From a checkpoint of a small transformer trained on Wikipedia.
Size: 12 layers, width 384.
Architecture: LayerNorm before each block, learned positions.
Each number is 500 + 50 x the weight over its row's rms, rounded and kept within 0 to 999. Layers, rows and columns count from 0. Numbers have three digits each. The size before them is the row's rms in percent of the matrix's.

# up: layer 3 MLP up, 1536x384, rms 0.221, rows 1058-1126, columns 288-383
# down: layer 3 MLP down (transposed), 1536x384, rms 0.152, rows 1058-1126, columns 288-383
up1058 101:521550568440507546410491512417487500476463444473572444415550505527526454562441672489573527510511436434522594530537543448496507463519476423489455444527516584540520487556490554575462528438498575484479590495479588523453458513538466460509463468522439534500542597457543436465492503450480489518
down1058 098:542481465431414510500520555474559514515485553565458509573480456567458528532574503560519504505511455484555481446547444404481447443508446457504451539498570535543513420447507524478533408446422551413565510363504513544536546480528618467471578496467621420553462403490524565506488500503488448508
up1059 107:498559500479488552481529507569509470393531505573435508460533424664504461497461567463575460540443440482433540514460509464521540468499465430507427447521468507496434469451530523514555434449494453397603429488549563451518524422584527617491448518486407436541493579582586509474387499545436483540
down1059 097:604569594587558545473536448490524557404524507515480454589498389489445419524472489526548542464490433456464509535521574597566481424480493479456522474549568614466483546416578574420472434471588542440500427468458513446578462512498569518477440555500464450513506545526544499476435461591529525442
up1060 115:457542494476506577424456560508535583442515457490592457542563552539504503464541527557529576440596476458530509527520450441525433556493508506588538401600424454519444566484502475509384485518539441529538508500566516541507529394516459509484596459496457529535544516480548481546500487546633558472
down1060 113:448470473453529474511407465471533538508489426496590453462377521579460519529500480530479559489605496546542493507529462513466434498550459467474467502509464575531560523522507452538546496476459477497502422491570496520523506521467435514578595410509590521554568477533571534548506576474535465427
up1061 103:441550452507530508498490497475557506482486490520528450451466454530488408538498510542575518477522513508537539458451485458417514548539495626582523470458446469547489438473510551579545471536486482480554531544470454506488491500508548510389518549502400568472520439522457619532460406552522496518
down1061 096:482466497488487581469555479481398557415464512425567526453496554565547572581603455443478453546542532450413652519508530569573504451535557472553317575521483605567473476558483467486471415493540568509397444468441543492570531525566410523480428454502560473565513598480536494519500399477498533486
up1062 111:429607481522545575441466452453500499525467497583431571574509435556512463512571524512515468457459557569431587448518481456566568428474524599441491475501542575513385436572525491486514493487562514515480591452461528409466514474488367466491495515503408470472433504532549493448497461484490439441
down1062 102:454471537457509557483499496466577569504600454525461532577512485565433437596447461415439502415424627513449517424530458499544499424433502459514547452513548456493570462553468427492433498525585586513404523494519486358501466415517369486447577498507518525533492454493530550499529546503532513395
up1063 096:461505535474471524414524611472400499550448466463451499501457484496496535471601576559590545501535466517563544547571538549492518615555463536539574542535461388530445455524481486548467456430567495399527513491437490571475516560459472531471478524522450509538489490459426473528557569487482582490
down1063 100:470501603493481466545518552567447499459500468492430541545460479594447590511585544557462552455473511475446538476513518363500490495513536443543643476459481479471488474428588519498491433467570463537511507484447511471513518400479480514526561446513510447609525515500459521518545469586492490476
up1064 109:473512476490463486546405450547415479571520500487455512544497614443532479579510581470567581561575618424519463505474484549456528478509499397492613487441445489570405544408476466547485552450545360467543533479508419470492500551491468499468526478514488467506597503469487559523419456514521554471
down1064 096:500458531491570530556601516595559521560509541405496465463542494464474515464616439528463492475488394568514553556488491553470539509491594501505477483553544528488512450629459492535454394502528631617428454515478494544494484450579404491443431498487525577552466520458494469427468510550436379502
up1065 098:385555475478532444531542435502453453364563520414560505445460438468475539516491533451507465421503435549453553510488525516474438588453568532410557527596469418513522498538557495539504486489532527501560425450461519564466420488541439522476535630477452524490414543500511588536544499502413504477
down1065 093:468474502526449546545518539430477466465583507464505548467577506411473512500396546452482506499494524558466472532486488433506442547438482494400470565542540493556501547533484465508490526461522574493396470494513500574506520523479461587449543578525499566542449529435547532489527432514442544368
up1066 065:534448501547536481536399427487419523477480559458471524490518444466543528531555455622476476470454508461539452434522443488443474529508515533498430470509461530628468514495424589396534476547475509459575568517513558543528487463506560489475559556496501535483495524526466452495449483468520513490
down1066 083:536534536516541501448475534488402538578427549566520508568403469430519580547450590519560536518499557391550413542518536519595470467550402445519530474479563530518521542379578508567517436530442392470465600534440439500436432450511439469487538466512455579477471469510537458548496491480570523575
up1067 105:464556495476505530612508599513518467544494481493541420538533442543512460520469514593529501506488455456524411509508509499455561540393467450575442455411520511518533555507563497498458497602464406477481454544523409607610560495487478442483482543529401536512515452486559547434454490575493493541
down1067 104:458531493533465584566544581500559462575513466502526466494532500497428392484519372579476580510551524457453389480457578468374509590422498416494432480474436519561539461440446481493443573590438546490504429486553493469560479512507482437411463393526478578523508526439531492409507502535536437506
up1068 087:543556505469565428503519552507479428403379444536420507478521448416465463494524538580534500548445517526506519549495551561501558471565484515409459486561438468457455550469451477478489496501566551470470507532486489591499545537427471495478465467462458488544485528550530563467588534483602497457
down1068 092:468534415501505475420426556444410569464532526549439470499558490513564420419455524541419432581488507430537495490444492469525614543500497500535485454521417401533465562438547413483492548580500573444580553569494510584447438442482531527470513582440558518499494586494517389581513392459525543532
up1069 073:448456514521569452409591585528490499480514556535555483622467388518432446489579595467546510588479397546507569509513560446437414502479443507473462489507465483578462408606622573562505479510545579446505513502455475490425483556550459493573512651548498535565417505512526508515509501504509521512
down1069 089:482482558486489430487374609439504417463513484475598491540438517457445458458562470586575494459532474474445440499502516499463486425489552512513538524523506459503524614547514572474572531538442479395491494498519495506457507537503569576499538519489583525448484524498499530464425484560568546476
up1070 098:524431488596491438546484447422481512525533541422421481561489481496457630576492462510477522511520475503414504480514476451480618465503452567458505455543430441437423545570503513480469514557560595501539543552541460552553512500386464522495498555498523510503483526457410432422505559377413464455
down1070 098:431480433482472405510515563461513497557516598479532517544494473563532465543454520526489514374475508487500392520517539435546469532448516568462486509465491539461501560493503536452486477540471494413463408449484577476467528531521492540506518499457553415498580476536491553440623495426548522482
up1071 111:579626473486622457514514478479514512501554501489562510480599495369502596474481485526539550525546448458477555506497470568536553459514422539518489473532482533469458490505583510516489427513450428571528546557517456567434499436492605452536422496600484465562518449496450528501608427523500567496
down1071 110:499501479442567403497428523427513500513557526531467444486585416509489466563545419409450499530469499460504502467488496572542459448444523549421529459560464514542449511463525555511401407554460454560589583541511351554456491427590624455500527538489582441431469569508477470485509437444440512507
up1072 118:511492473492482469438502491473558482353436455520508512504554453545537477431492553459483504505538485381494447564429509504462382596566517493520493577558508495471543537546457560532563474525493516477517493414506486467482474444470535466501544525548545560488505443452506445570524511483565440565
down1072 107:454500408552604509395500509523483541562421531483467496476395538555573447537382471407397542575544444510517450551529437554476531572610395491469553492408574443529507536447503516476532598517547556527529511516443442460409472512515469557505478450435437495500476494546475467669530520431512553522
up1073 134:567487491467512442494424511494439492581561434514562462479520424471496482495525503545495494509560507565410597561535504514510555443527542465474505560491507489600418494508527515461452567454449561486522525495460529560483482504448502481458425582454433519532446517542558612521505469413489545586
down1073 131:573503464559530468448514515470449504546474459558555496521493453400479536445506541538484548569502571580413602420634527528459493555537534470484462521614489500538401491317565612505480588517413587506498458526419499514408537510486560462539430523487502503506477450602508508488521423532453509479
up1074 103:502419554516517480517520494476472388490570449499455456512462619504536434443492448472566530518519546430432449467538456455542472479505524483497537472548531434550454451389525525558573536484439459493561457449573538496543364494552505512514469464534476471462537473559504572471627512431522472536
down1074 099:553550541510511517460428438540483517516505427517466476454565462510379427498557466492417483536616527491533510460489471547495531520461528446521461528480521546466554420491496542537585522481423488414499496416572495523592577504524599475489444506540507493540483485508484568466505493543501423478
up1075 123:527540511506455533493381523514518490402505475458470427515564542505454483586514556486559551509448411413580446584531424421608537534532529540549494410562541612455526457564548439460517460534454520447444497488446436495480504471480480517541482531418537486469587551574521468486468494477498461481
down1075 112:528450430515439524629482497508501573463529495572367471478594562439391495471519468530518659532501469465451586544490512453527476494521561471557588463566565493544556523470552441459538583527496626422484477478488470548484550482484505565568467457440614478537532513511521486471529464435507418511
up1076 082:524453439534545471508473461540455477525450402523542439541401485592495494489398516477472441346570501558485530616473444453550511447589511459490460564465555471476537522431422526602555412512488459524460516500506510478482509572417533364586501401537525509503552540395442477529528541526538420499
down1076 102:555477551485521469517525488506399507525537489437444511503405496549552478566490452476537525503576567413503479500470586427393461487525464479468509539395529458519430454510506463519550517397557601474547574574409488473464480671472551478477555480530552405536582476494537542529465520503500516569
up1077 095:556565461534528513597456533546464378549508524435501541546505544536478577545441534494511525515530446515502563422425540524495504499578546552498549536518494539542504501474488446547414569475500514570552526473416543562508518484482557513547493475479510477471395522499468504450492498520630490484
down1077 096:523540388470448510550440521506574491522505564512475524473505475491514554474385594471418560519520424407498539538470491587561474552482472386532528444504572624470442507430493518475467533514519558484491470572581488488458490548458456526597478547553476488471491506504445495578525442566533464538
up1078 106:560450547501534507479412426470579512477550399566526472479513482510481453503457533530492481415530497448567551378525535462463527539536444585466487520549460495496569488565496406498533465575489466449456523494441523518532429512517530501513505608640538498438459564476498442623478538481527476530
down1078 110:494435531555456434499537433578544582471548475512533536486485514503552587523468473456497510448553512471521434461552551493528505499554496458418481439495536369527486537478425529519556506525512471539547468556483422519508394557534468493506418549558593396501423485470537409488547483537522524526
up1079 102:492448593494457534544463406482476456557502518503436499509414584437523479466510527506417489523462537528515523452581514468518477496469507562613511591519535540521517489504522512526510426596479460438488558463512535479489517595468478477443408493373568521443525545578453502518565605543518552546
down1079 110:485434442513494642494471473442452560436539589503472496558461536467523557520584552497424491493526514452476602482508559506494533478452554454517417558471529547580523531519526599515586486590574508494476544479512523415498408493603568609506531475492493460523553510444529394472566477532489440608
up1080 108:523536533645453503429431481571527436552465493538494402490535461518496556489470513550518530581629511557480470503537495654506398457489478454423461506492529586512552491525571553441546513496519496465454481501488372464504461547462428452472558567472406569542531641569509608566458470521479457540
down1080 109:560454526483521466428539450541498649506529548444535503504498511477546443466439564519559593559533413479481421506695505533469504521572461487457413547487488541526532564481532465468476524417493473583491466571470510559482519445615524551640528563478437467529431460546453501521513564505584564551
up1081 080:473541504481428503466434476431478481537441474547449530534507506538495551456485478508476530457513358488525507526508433475526560483552442607504420491564477457497524565475476456531461499532562509455514527515486503458528541508505471467505462510523374438491437482435453529540536550537499511572
down1081 094:490489529505515554524422549444490520424578505469578409491487556543596485511517476503451528511450523352520402444376558568481525391469480425579478463467615459489447480504443562562400531483485431473456539481545471460382526490520470446484532513440446497563488484545425501549415382524550489460
up1082 102:489572547511540404515462474590555398492449546548522486543473436446565465513496540583509489442541491419453459507447426495531443524556425521445543489509544474592447530531448472537443445498428489510489591466519581437520423505502500524525511490491548470476498509488516412433523565519531545541
down1082 091:522529524434429466450433466456490506458521514509521445591450471515459579566532458451579445486533484527507474506564564339479516473463421437520548456421527465565474517505503424555528480469550485466524509545458646463480580453480603515424601484459542616381523449571544608530497523525527457533
up1083 097:561524461481494585476428531582459450526464461557510494590526402500504478482434519541476566425519483566513412478516431505540471450473486482527481428502461397487506581553568497458467572473463388574539502500500426492559385409498443525420470456447566519437501506424491588507507473495504562433
down1083 098:532532516509638588494531469538479498553553519521516458499520478482494436529471507515450519465582528451477491477568447585541602517435436507433340521512534588540550548517445496549561512531422434519557420556466444510484456458502492525502499525513474480447522517537507446564501532451494544462
up1084 107:566478508423556471524617416492462529377505467634435546500481663442508440586473372492499489434511512425420461612521544466585552466438412469509464538475546559505441541485474487492510573506580425508480576495498507498444479524451475532469529508589505504430546556534416484498500685413490561444
down1084 099:511507508515459552523488483552530407451503502492506487459457505466496558498506466518494480537399480500469504469506565553452492382476488459547579504513533480483552603544515515541471605505510616497463490504458412431505507510508494495518586456381525498434457561470477484533543506541485444481
up1085 078:517599426553579372468560437543415572565504488522460534573458597572534381513469439495510444476557511477425568458504459470553403460514386550494518449502496531483499550511462512538435441447553508621560549558504465568456563550533486515560533570441466402559539535462431457497449528531477452509
down1085 086:555423485563472530403532506541485581538544606516534473443490532458501402434539372439559490596644470478596610412525482470434417494524586575553502502514538468448476526470377428479492571502506568523507542460522475513507560524562538459561500463482446451470484523495475483520511616520473484507
up1086 107:534446586425557665458549455488397456434462492506458528478503531539390460502456545440493431473477527486439480517423568462444506429496497588561446488461534443430474578523461456497475496467625508444419513546500499460561485547496459443515449415546509469495426540535522509567489455585406509513
down1086 097:510550478472484369491467453527393489525540550491636453533453501386479505442462636523508436533480505504585520493521529516428462403532470492575411503482489510503556446586497446455542488480485442539511440527473526567453526561489470477561533530398522507436491477429522541536551507505504456494
up1087 099:499529486548525508455625487503511526450472469500521467570521534461583478488600396581506480398512426491495479484454485580457521458502552507490464425520417505454410549508485501510508458506535429466429507474560509506513472560617460526430525447452446501477490483494500528513484552406576450473
down1087 099:473455469457424483435609512417452533450597508567504461511576562478501440479580497448454468460539427451485483517547559556479422523534502450515581399489454496469495509483540563481622511520555517437467502448578542516423447634619481521428537361496550510475481416539490521430543508470519465456
up1088 082:474505423577439565463577510549543463467513476582479553507513588533501494527529541537570552576494527493510523561460484523493464451558535506536488521605541495443498468626578528551486478531558507483530464461579456484610631472356455524449608578444505519476522460459444515532521513518492543542
down1088 090:534524573531531573553517492529426455493484497460500522492507519408576415440525551502430537497421495456525604499542528489437494477472469478533488558453494587495523525561581513440439636493501454399458505529509323504424445487503461562570527591409476498484489500503425380545523458501522575466
up1089 099:470498351501578549397554483475573570500458385514470489448527494484496532444607490495464473424522549479454451516387543507459505465505472436382483509529452406552424525497453488518555511438550514435486532464458523463431464549494385505398461527570451501485550509423486453541500468468516506493
down1089 098:532474468464474582423471505464583431470572493449548522368550520539497481555517492492467549520518554400431577473536529500465461496480495540517487495527548491507450449470604538585511495570553504507523504440473601459510507480473459479492549441507515459479512533350526512450485498476505498458
up1090 111:523525446346527398547455524500571505527371474533503435587505556521551546557511572576484480442542499527504470496451563497444568513629478511460458517428567470452526516560448470482461535543486538572442515503507572539494515480479528477534483414457425491423520539408372493611491463489512453496
down1090 123:483476488517503391464353527565473562509452542420588411572475554577551509544562565513527428386449408457508544480429602508488610523487418438483475464488502401447566509531528457534541529506543550526446485504463515595463509586498505480561525479601499570542527482511445474503380527460527476475
up1091 078:532531532451413438459570438517483538533485525503467583536535511529569553525535553550608479478491428497588557488495521440536504539532494540440530582552496454520475508437485406520473528501546498514478486467486580577508406385435413503499452536498528462477418529573364584518455442548547467379
down1091 087:411447437486471487498457493507482511467514490444572462438520493496435421474417466463458469511577485539568539482483524503538482394503514450590544495499420580514533495518470501492505523507404409448469513560528416425489475661488548504472544462458458434497537447473561555410474541489435488489
up1092 093:442508502488586535457495530440405493503515433542488444652475433494454465450485505443500509450378462570486410507640498596561456493574534545425454448463439478476575500465393567519428526565514377538513487576416494448480522515588441480407427495513443459436440430447530400482495511522489577458
down1092 099:518451412575473550528421517418503528543515542587584553613558562550401441508411484460429482439421500484448555534569494471528466564586472451424494562438501507479443576468456523469545604552564400486516438575480475428411562522535552564460424494541393520426494521456581510467564470507405534494
up1093 100:494560395478482505526572518668455595444466440524468432477448457512514551549410513565508549498461559424502467448489485515496537414532432454473488466598481688400557592497523495478509495548489537563502463493346489591532519368550575556474495521490441457493544501458466556557427489515446512431
down1093 095:492482499476502531479593492494374562475515504540461520499500543584427536548383492619411605523499400486394518525477530578499532442544505448494541613553484577479509506484473543471477472528475479536498517469428437519448442480406503570447462536576522460538524498447509615541475440518473477405
up1094 106:474554503575492536457516510490419381453530504494469479491391541583460612469485553445513525455479499541503486513493458468568478597455495633414613435577445495491487502492436488554556511482438571517463516519540494546500570483520561446506452613515449413438463418563543489478502518469340464442
down1094 100:476544529577468483486460544604396505593474502505485403521438585488509494503378505422527360540525436500462408556466554564534503508547486621482449476460479460592511530455482533521589531484519470540518495514542508487536419463461498516578530456321417505520458575527557449495503507480445458476
up1095 092:548367548491523500496477512553425511584501511489481459456463557481487559440546546511521487483510492479500441456446507516501487441513531512474549491484587542572522508452510515441491434479520545509468513549575482507560437443526564521546448470412515389528488476547425465504448534520519493467
down1095 093:498570484484526492568522544526510446556507514534508534479446547529456543508498514473506483499517542486623458449493535489466494495472533528540420459542484475512565588471477512518454422435379538472546599503507515479513414488478530586578514537564430582520530539480470579519456505480483521498
up1096 096:494486500519463447591418473525473493542575468561528528587545521526508520473517531536496422496471480469444523486475531532476482502565496513446483498600527529476531489474551489561543546409520557581511544516435531508546495432526481452572557485536365428518486567595574443528519520438544504471
down1096 096:523503555449479503534459445531506468473470546550504489374486510521529561534411519428562524440487551472460537516423554464570559495497519487461489458467561434464501422475433494487473541500519574400507526501473541488432499554543467474383413500494567384567503459561485617425507439511493529486
up1097 089:521557464476472560530429369549522485508477545564421491511519510512529514512509514545518558513435518463490500469592462481441490551486517513524532570488513508581528464493473476473478512455567456449454454473491561534495496399500470506520445492572526494484489478490521502375571437478431444507
down1097 087:452499543417491557523475489588500458466537443555487527582468467429508554567538479461418456450429547496566516512419544515517542523534416601528641505403415488578444458494481456444473483474555440467460524437583456495579519484559492512540506541576493431465497475572500522530479515431529543392
up1098 092:480464494492579537496473409555522529514544397450560434518540440513543537517558530596502483529490493388460479490384585502372475484507535590603496460549381405536470520523622462509520568513524435433474453498525443510469420555450511494494418560465473452460545475428495561539463470477474535529
down1098 097:437550505468578427494432457547587588540593436564597503516558512540416464447484518505434505502485431458571570464608527454541521516612443516465386478443541451436535520456501540499531564498476449420468582510566448482413507432519529537544622467519477522484517575497510541459481510535424547547
up1099 091:500451504452457507469526525528558485489480556511535504571450463466482447401501542551492571553479572569521608508440516498580496540470548551485544509459395464477526522517523513474468486519529558539473530523427538516411501490469426469537446454477459506440527492546445541473641472492616504397
down1099 096:510496382513492541477506560480527434452438564385523446535365547413464478510514482471598469500481510579556578430491471436449477529415380499507465495437443600567513427554495546545490467528469403499533518437493523564484554409493559447500478561527510486491478461486483490536487424527482526495
up1100 088:491484574504619557426544447539395478501535468496445483475467474502484473490495550462433485463495575485511521463404472536480502452493481525469496511454544449482539513464538561526407519567524486550450573633522542523503380518554519512517497430347495538553510488407510456526427488483579523576
down1100 092:559471560541488564464555537479557556434455479523529550432512497453523522435397460446611560510518452482485508538497564524525463539555527507396487486519452457537550525474459495483511516421523488612443441489485516450538427426503384573496461480534528511629481565408540405474495516425473350545
up1101 112:477477535515363589499409462586581332539523506535443533392471488604543470443538500531589470491472510521487480547500552539431451490566361425382429494556465489454421530528512560415559433534547467593528526450365452525534567611566522551527525574467482513352497554497458489555474516458469428483
down1101 104:579494545516367514452511460503646454464457497538557517542539581525525511568565465393489568498621524517554512464512467556403504523465469501433426522453472496510521533590491496483506612498521459439617539483499412447389487471499524457507444573500614508465512529516479463475495570468539425424
up1102 089:411566437472608568522431472537498506459458448527591555541545457449526480562464412443521474547556615510537495556472510425509510562465463529544501400554367531535505462478442506463529476561597521566490494543534449489516478620516457527498526429493544470422437412498470527551577543524534525500
down1102 099:577491500486508490546460582597425572474536412549529567482547585476528492514505523528440468485499464460474520547505520479580524528473516540447548490412448461508476574507531594501476504565540473470546467504551478515576430474513571379530493564525534500533545536516446526586470503515469557514
up1103 097:539526550559555495448611579494492457556461509491590455582503555626509508585411548470460538486519494546439408542506600532476421472494646522563509546519369491525397458472541470575475532542582661446527512527589476469555484556480522509496524565441471515538486467455514449504514466484489482488
down1103 105:512453615424529551409442506527562496411474523527326503461502533508496493562497533524555425413547452424565561418474477492480407468571484555414466486571500484552466527519550432392435571456527481400449452591350463450512484546528442493576515521538479563439504461427498518556524507508565603549
up1104 101:528446599543487527492431464549408543438530553537532517479378374500486553538490475463578540451520516452513505482506506506507447464534599461521431429556545401498536525545511495509585421521560528479502515433354496534502566353584572484568497555560456429512461459434408575599548555467561492532
down1104 098:492516618554472536547473468573443568504387524514456557508495467536519540563498430429504554517499506452584537512413517558452492411554457451437493508549535518481450471504496429402482529507524590502402474510379564551578477463408462501575451505590417519481542533586441478528463549473489486475
up1105 106:457443451506604477553476434516506484531485513520536490500497529540468600491519569463508482511479494487436486540509498571515498433515580519590491426379464567549549510526497501521526515430457449512508599569458576492473503480404483427534465468489498485365557494473518596423472500447540522367
down1105 108:482476481498531572511525446512439516552505449470574498531452508474470524416532445485473463561442392487504508514452480490561469440505556474538532467387546544498598528619506524505479467470475540507506639508485578668463522499463502497445517578483563625498484629534453504522462410444430520419
up1106 098:592463514477419556554428466595476448490495416402533497492480571502415464443596525479495466561535404491571517453478488550484574503567409553527486463542610489473442593516490493473416581452500471586479490601557379618467500451481543492500456519460548551464475471455549547550478449489629448418
down1106 108:520423495528489519510489460469485495543484443501554582562524627547428443536562543461448498473405476605586509510509504472513560479649392537533487488486539432498435624503518508468445573417582437625455533496532520458491510531440540543536533564509437398478516500503514417658531431494545438503
up1107 114:454541513508564537503583500467467498605471587555488498479535486511560533555536496513557438527569498439523560387476435486462493437458501416532574415489374503475651536501564490468601471532504508539546395423492533522599442447510463470498473486498559444467461556493451546501473537474575528527
down1107 114:426530510530555488558527609504438503460551584516575460506501486527453502500548493520392560489581471485477537551456486509379406492463460492495456433571500639495541572523525472483516452540478444500524512488456457524553480490528623562485564522442488507591512520524456487476465487618482503576
up1108 098:464519556489442534553515530494527499497432476527350448436481439464504511432564537511424572532497462418433527439539505514472543424554520478617551419534449454494475504539466549479499476556583432436477502506645553524450516474434433461544539471573533392542492433489451469469501529584527506484
down1108 101:562488485497435450480519459438441391449577559557455516480491538501519548502490566553606391473559483513495501333593412504421488534537443499463521542565533500527414492607468498530434492467504538507493509529525483479471461488545449465570498447463448510463459578469528495501512557534576372392
up1109 094:475502517557530475512558574563530456545499372414441481518538498497510536485483527604441465524524515573603493496553528496434604471437524553440443406446478558463489540603555475520517422492437494407559472489416452494488493455535577520420551471632458408447451490516466521563456506590538475570
down1109 096:305453506613557525590518494570459434532458485493508523537546625514473449533423520558557505547491522512563479492530515511521547460458544476398477449508542453464511505502565555495491438556482487582412512509441442437432444507546438464437469531523463449452489539486554520505496573568451557588
up1110 094:428515515444469489464553548399477473541485487459479564548491520495474522510545593574505444508401469467453523516418452531574501403519488447466539541534443567424520465508428445575538459490558480642508424476506535427504548470499453557470549533571523478421596508462560445513479474480492595483
down1110 095:466443428479411511505509448382481550451532467463447556472488505340455526477468467419507396510447457603495517492474526507530508448557525439512448603485506467437524456475395439443401532474536468507510489529539527475496439450507484436532468464668558580408561468487462503445482501486453529430
up1111 080:531532589583512476433473444484474532547549548514432550544468408461554478481548541496527521431519425541417501527447489465499507474529486529462608423485493459528485487483482497420622491524439574463507543367555428529451482442469605533471545513537532565491452526515523468471434567408497479462
down1111 090:426495479430526532458513482536467509543470496437554456520445554494556470537453451474616466563563441519517497601506499471460528506493433378450602526488469332456476483506465630506518502439505471568416499598532461457399519540509409499457488485509495491427542429536449474539512533517416583465
up1112 105:472576465528490412525510584536497468614535467519485501468483489472471408499526542502449524505479515401472520485494462496463538483495457560519496437500475382355434451458518495531466520557435450512550588514518471602432532522463510506516477547455495429490533601495381469505559511417512569493
down1112 095:652413530327522432483500538514503476437492459508482459600442506505473518493552509452517563583436470471446525506478560505492465476448527418445502550613571574532626521501455532481504431545521558522569459517455595555555548560430531638479461544559507476578495419501546523462565464485497547539
up1113 104:474514520502478460421402452470504435457484522444447449487503484463552585538438533575503553640437540446542414569517531454514476548448520426511430567550537607442467524518453561454569521575510368455494468459475434504443479497568519508500514474496459495411527480447503440530537506528464428537
down1113 105:488509565502488430470474582483500461475474522432518406494498489469491619398495471456454456528498410445536539484453422558436527388377570495461531485519468627412423530492459507502491550579508501499566556529581414567454450582513532469581540485447550490567482412515536551495504496477491521355
up1114 105:513574557478473620470493456498395554609540556582491417528497491440494486465572488480445471369493552480497529580423548549504457518356586487492550435499594491534515501458540537498505478507470516428378543609558526507466530506514558417500497511472534405484487481498487542581458521444497464459
down1114 101:574496430459572557499483489557400504431570447524398451525414432490451551413449478543432537508493632510492530507470501460544540521461564491390529441496524612662451512531519511562502470483508486495448487513494394518413497433602525446459458576441509533514554540469492510518506521410536532531
up1115 108:491436545535467506482422469495488559506486510462486511439446546528488524530489624452442409505595434513515493496488424512524469523449473486484511557533416543498429463464500522607516502439386547439496522510388503561460456584561518445499572438549554436415530489535496587545477441674492462571
down1115 098:541478415527493463521520489578527547522529543534528486428588549515519555479463511431483536444492528500562489501447489469455518543464502484520533586458494434555570502401548431626519487412423587477475551446476457494496515542577567425490619417494547515414488492544447561528567480555506434482
up1116 093:513494460516494538468476523444511452534491428476496447474500571462415461482496519506511563551578459439405484457536455500492503487493525481516497439608530517511508463565472493534490472507423483463540521506482479460457446460522468508497509490517582487499484441497538583557550492439475517556
down1116 104:509436416541497470444479446414470539463559637498603373443428503376470500447532437551520526480506495477464480482529520494480487487512623537516435546479545518464487493441511515539541557494416437559501466413472444471526498474577477527459540417556500537437431521500483548481559451433545432476
up1117 088:500563534520577491482541549435525486526505393571517462520460456609534477488423502631517498510493467464461523564451465563509568536505445476477478434474454433464450500404492466558454480497519457566518497460449461562594445523572521483472520456431485545499493450494445406441508550434627457516
down1117 094:573557495522588460528454485464442512503401454487511542489410561471489457525455517508404534612363552572503522440575504519460452488498505514489456515547456507504468430452505470524488488510495432484521494464524641582511434534437507494504466462493454505500494479538550514494502466495623582421
up1118 093:542559421458432542602599512581601487405532441604517549519495547470448484485547504494420540467579532472503449452472467541420490507561487463541480457572422439531370502478504467466514542568456406517454564503428536517509427430501530498494552536556538545543500472464539420506513503541501557567
down1118 092:595427438587513505545517583447477497565517514452529471507546573491528529483461579494496504503563502556502517525581539546464492578527491462461465502572449501458560483521457545485447575449509471538542455437478522545410473482477519546549542532507524477424566473524512524518498561493437506450
up1119 101:476512466527467427494607518462462390546503540450547470434490521497446509558468501457546538488521451476525537450502493531423478502491473560540492544419622579566563504484485546507567500523526502566500538495436592441486606555392547532549491555481535476545502559545583557440453538439417531533
down1119 103:484576473477488431482482511458585524525508430509512655510442435517432500438513466589439523481610446601559500538502443539577536430415403534549540536554406504575433501428544526567509564445526462497521512535405528475509533543477503400449503550515459552538472503462504462533528557490431457513
up1120 107:584492465525531470589467465489420490617525486421597453427483554500436474476413565522490571497555546495451452505507399458483517445552515541445488503406508452522565503448536485499530463463486514582484502475427495533478486522478541558447455488427515474492454500466546463526404532504545432453
down1120 096:511413560441524492443430595483467508536497469541571504505458542440500503512403511489496511507482461557471549488466501436445515496528542521470501588577538542472507496412467553487507496437468561535567509628528512521544558504489486555511401472514527487525497496499463485454615481495539539458
up1121 096:550449549528501450401488489473518516463472354523537530528495533508556499508501444400498443550516613492526576516402457525437382617448522576600431465492521491569465464524564529548415533523518555512511501448522529456555462548533471416453502429525404489460478573605494510533571506538521611541
down1121 097:408609489586534484501472471454424456501559516482423463515522498517497410447588514515557457466468525497493316566463518436550471416510546462519419483479494471645465492527461456556497437406374444569494491500527413609453497458521483571541424650525396452552494472456512461548470461520519504478
up1122 105:426513430494500484412503445438465458447495477539489513481504455512483529403523482466405504481498431577523403579455501488491486411503413439494475575510552551463480534479489489415562563442481410539568525532564582570535543583504462495511475602532502451551501495610512505449446453563503469576
down1122 101:513396486427476511530472393516409502494522444530482449468524500504490510536494489514541460540518502381540596599449420484512594582483538487467459504493418545548516412564519504431537512536576512462510619443541617483511606538485477447453525501572430436504465427489520515533524459505625478466
up1123 091:444501489471542410407563516462453496555593519504529513465453549433569524568456474497531455482467501485527601411485524563412469546463470541492485504454478544447540502539607432509486520557495494524529495525455516505478497392527476526527536497528522455471406403491498435467482535407476535490
down1123 093:490485541527500484532558518525384447511496496457521531432486472499546440455512443465516554522500454528523567551424596503475543491406485531590508491486583488521486521478490453502406578509383553476535456488535575429492462429539470503545463562376503521452387469490478494452496454455430526470
up1124 112:541542527504504634512483478441498502566502449432461518480484598574558462545497555466482458526555482459535561480451405501524502474510427480571627479477378515444447558511484445450527499607515469519480488517563455465524509412519580544504510409557408468591506461516552499570428500466529503525
down1124 097:489482561516479560420567507597461443591442495453431548520445535595550467491503531509463460542457521456521545509535514369439501460509457443583517535557529504494432481539527479426527461641569483485491460529459552551611535544528593514481584446581416482535459439491485580527555448410587533522
up1125 080:520474529477581491542512524484524528455561501382531438498540478624529549531459497510535513500539570510472584513518568503389410513493465481599492528488586452501527539467432515453459438509521518497478504480486575622502499418464523521518562468499498482471444501502541528478477506497513556535
down1125 085:465578488475544496377466489564520481571548562539528603481470553442451380500442497506533517471477489481526515439560434529558594526486473563531519470528488514388537538519577506532593593468441524537592453487464394487547469537512538477521584516532497493521507586513505441519440544517449488481
up1126 100:546571518511463554527508481588618481530524509527441526511561530567459558600457498469557392453560465483551477542469488544412393509506409517501540562550530499459456505571512478492507479636467472454579509508488518509418523602549473493480478496502465473484509430604497586475546444401584564497
down1126 106:504570470524515552539460578486480553537544507548379623567612432555448442583508448493519422547533483512482519431542419476488526494543496582538418448571435585617509577472522488473497361554586513459461575497398477594466426461472466553515492592496468422585568445482505536481465441537465506404